python train.py --n_layer=16 --d_model=96 --n_head=2 --n_kv_head=1 --head_dim=64 --d_mlp=256 --vocab_size=9709 --activation="swiglu" --norm="layernorm" --norm_place="pre" --norm_eps=1e-05 --positions="rope" --rope_base=4050.0 --rope_fraction=0.5 --qk_norm=false --attn_scale=0.125 --bias="qkv" --tie_embeddings=true --parallel_block=false --init="uniform" --init_std_qkv=0.0416 --init_std_o=0.0 --init_std_up=0.0416 --init_std_down=0.0 --optimizer="soap_variant" --lr=0.00806 --beta1=0.95 --beta2=0.99 --weight_decay=0.21 --lr_head=0.00639 --grad_clip=1.0 --warmup_steps=200 --schedule="wsd" --decay_fraction=0.947 --decay_shape="linear" --final_lr_fraction=0.0 --batch_tokens=[16384, 32768, 65536, 131072] --seq_len=512 --doc_mask=true --train_tokens=106900000 --steps=2002 --dataset="wikipedia_en"
Each number is 128 + 24 x the weight over the matrix's rms, rounded and kept within 0 to 255. Layers, rows and columns count from 0. Numbers have three digits each.

# layer 6 MLP down, 96x256, rms 0.149, rows 0-95, columns 0-31
119101127129162130124100133126121167123131143154092115130136103119157128160112094155126093180145
087071130124179180121089119095098118110141140139144075142153108159119115113147092119143106115158
112095098101125139080150121158105111135139125107129020111162146139133110134113104123072116098151
163094110171098139186130166117137169116072115149135151063083079110127154131082095174073118130159
065122117185104146117114116127145136104137116120160076115120112131150094078102118116164102089138
119132117124098128097058117112152092117112138116139129157124123119097151143109090169103143151118
108153111094115103126120119063139092125096134121136106122153120055121173120143152097148144136151
066123092146116127141146101123127115133108139126115101136147150182152134126147138123165105131135
152137190178120092101126169138155188121151142160101131109103146108130116123097121100135158131120
138107129103117162127120147135130121130132126131123138125139103090139162100111117129101113152151
128131123141126139107161099094153113158111132152147173104121155134089064083134100144143132144150
168106133128154101172124058135146151155147132127089157156126140099119172111055178092103099123120
139140146150152079148104154128114128143123146146147108128131129143123112138177119119108114143136
132123173126135109147120120137145067138102076104122059112175135122066135148116107134116158105128
133112099100133137130097118133122150142147114140157177162149135130148100145111148125145159128100
073153107172145125133117156082120127144138167141117082096107124149127101129171104143131110158166
132103119102087138122117167116166123154111105103119128130103144145130118147127145131135162105114
100129115168129132117157159112138134143150159139125132127134141156109123181103149127140151152095
116129114132112144103138161161155173152127122117168097140151139171141111132100106113152131101129
128159118112104160172105121102142087139169125179094116128092102130168141161134131183125093143116
127112155125130115149138124113181076127176101134125093130128111119112126074176162104153127049125
130131126133128139140140119129139143134106105122142087119187112127127076131146150109116140109129
077112091138141123154092133102131109175138138154167128091120138121100167129119152158135163132163
085134132156145144099143150117128110140199147155146106095144124150122114128134114127073134108157
102107143158157127111132147134171149121139092112129096130136116112154147138112105117103144090118
134121089159096135107107142135109117146154114096145149116141114107166126095116163159125178117110
110145099094106128146100076172109145112129121126120144103108139096125118102159171109117138138125
128099155137131157128071140170164132097120104101112094121124121151131113147148117157093163110093
074091101136118164122147141116170137119121141161137128138140150111152122168124095157139134132120
113133138167156105114134124118102150133104120091159114141174121093150163130122156130100137140132
100115138152150074127119143130133154129096134113166129137165157145119123110075122113136120116121
124114173162142127186138154128133153145121129140107136125131078156053095143102146102119143159132
138094141167131168115146118162130110125155112129140127124088079158132147129162129135118127130133
139153115127139125120158077113153115134131137150148139134138118150162135099123170163150102142128
086135098156115155124124139120103129114121112126125147102147088163115086119154104141104148126092
128136102181162096157089105088088176069114128134120132135165130118168153122115145165093108114135
130121138064152112120151142125173143155114145149160111106107132109129137122140139144147078094117
150106115103158154118161132150150136121131166108169170149116127109135099124109139113095136125099
117106127110153143152106090113105135102115112113134151139124116132131142168126147126104165138124
178136143174127106127116149109135156119128119153130113116104112145120140188167176094083145161164
131158094142151070148108121106132124125112109132091113147140100108114108136129106124176160150086
119126137127152105172113122073135162119127124129101118138168098125079126100141138114134166134113
175121122158090122105123151156125112120125142128105139145195121157121162117102132172094104139106
127086160147144153136127096125146170092125120128126102121141153132085142138101072101107070085101
126112117138116150133098138128101157179142115138125133088141121104125110156059116132115103114130
112131130144121129129064104112086187093147097139118107127119152126067118162112114136115137157122
158130116138137128097129146164103131109096136130120114160093101137143144144128148135087152152141
099152186109114086129129170128158145084124126121122115120134121133135120157116134131114136120085
121151114114144147134130095104128125142141113172152124149042111132063163171104139109120150110105
145129141131135078138107087117086167135125145132116110109117130122100117136165114139135118125160
137148143103112118083070122157125123088110107134110119124096171129155119130164131097105164121092
143156079095061124200145134101127149125117123101132151188150155135089156111146117057150105158152
158152172120118107138141148129154103103158138164126084135110117151140119108151120178106079159115
137163126132128179115119112108134225136090123163118123134117145089088113165122110106127115182118
106082194158121147185108172103077138144119096140106110103159108175149120126173111109115096141102
099108108153173135113128134095131120131143145096120094121175097128146103110115096129079132131119
145138130120105088096158148148134142132146113169138139091149143094122187144130129173149125156085
136157095113118110129126129156175114108100091144123101117138139109129146135153142179135112115129
154121126142154138107079076166100085132163139114119115096111169103107102110107131133130129119157
149164126179155156099073129126131146130188106096157104104131130094104113095117110104134087168163
123136114163125126139130139126135130133134100134098134113132116077127145136083124117140162159120
135188139138090132145081111140115118150133145139134120108124055143106086127170085165071106142147
107134116125127143164105131102138113105156099121188138116120140135110114128158137134112120148112
139121114112149145122090129146096081143145157102155147134096090113203161082148126107134141103129
105126128141133094115143126102119120135129081152142128153154161089151111104117108115123087109085
132163136120144123137143126119139145146102138132095115159121149143118104164172148143118118131112
102134101149118138140152112136177153144169120111162131109123120142156137147112112154133110128170
169132110153139084141130135150100174095120086126133131108120112142139133134135153117131124182137
146130122134122120127104144114113103110120088155154085112142131140123152166093138118087127133116
108163110133107164099175133128121112095096111134098125106159142148112132102144143134105074112139
161128143160128098103092165109076121114174162161138117122156139146116130155131133083113112122124
107173112129139173161138189125121152138122168154123092097159140128155079124166122170111115117115
145119122116122113101145131093132123108107182105113129139168111152143112129114097089141129147178
121131123101111127140106121140108131160110139136115152115098124137104160144089116109150112116162
103140121124113141128082083138135111113115121121114100163145104100099174102141140076130153136131
116141125130126174101123110154134144128116120088155140139147114127141155095163151094107113140126
142164091167099105134116109138122100144089139153098128125110081137138106128132088134133107119109
145104130151103103151113175101101132088121157140114138103133087128131098155148139132105142127101
097112129090090119136160154104134142148097094131174131138120103150074132163148124144199140107160
122162098141186139108078106119156142116091108124143089139106133122096166123137129143152155108145
139114156108107088156127116151139159143138087104082133148126114097121139130122113124132146068155
139146114144111085115166147178123089118142181097162129152123110147148118114144121149172116134145
122160090112153138108125085148121115085140108133188082177097147159129122124146117094151149133083
123104135128123123115123096133116127129118113120129125170108082085107145137141068138150128079135
125123092171109088125133106150140131146139093176128134141154146163107076103138143117129109139135
120109151133133141165116135095136122107123169092122150152126124153129095106137142124131107148124
153183099142159113130142167129118111179110130140103110178125089124135138157146108095157123124131
167120128111135112128092170148147130120093124131082144131132123175159140116138127143116121155160
153099117136137151140153130101137114117136141155107158142122160103123170109187107126076128139123
110125200138137159106102174185114115099160113159158102130108117122158127148074099136128101146092
126161133137114126095100097117116163118151123157121122119096166110128175135114115085153133115140
137149098103111115130096076173140126169151129158144182097154140093169098177128141127131157169110
047084109126145098159150141167103110125160128097132157172142143166121123144167185153183087104128
092139090123126137126140125192137129110136083153140161117121114145121129149113066128137135116134
159094144093113116150115145127120101100086160109125152143134127169133118134105107127135139148098
120135139141153125113105132155131127174150117114107174113124133115131137098112152143106159102156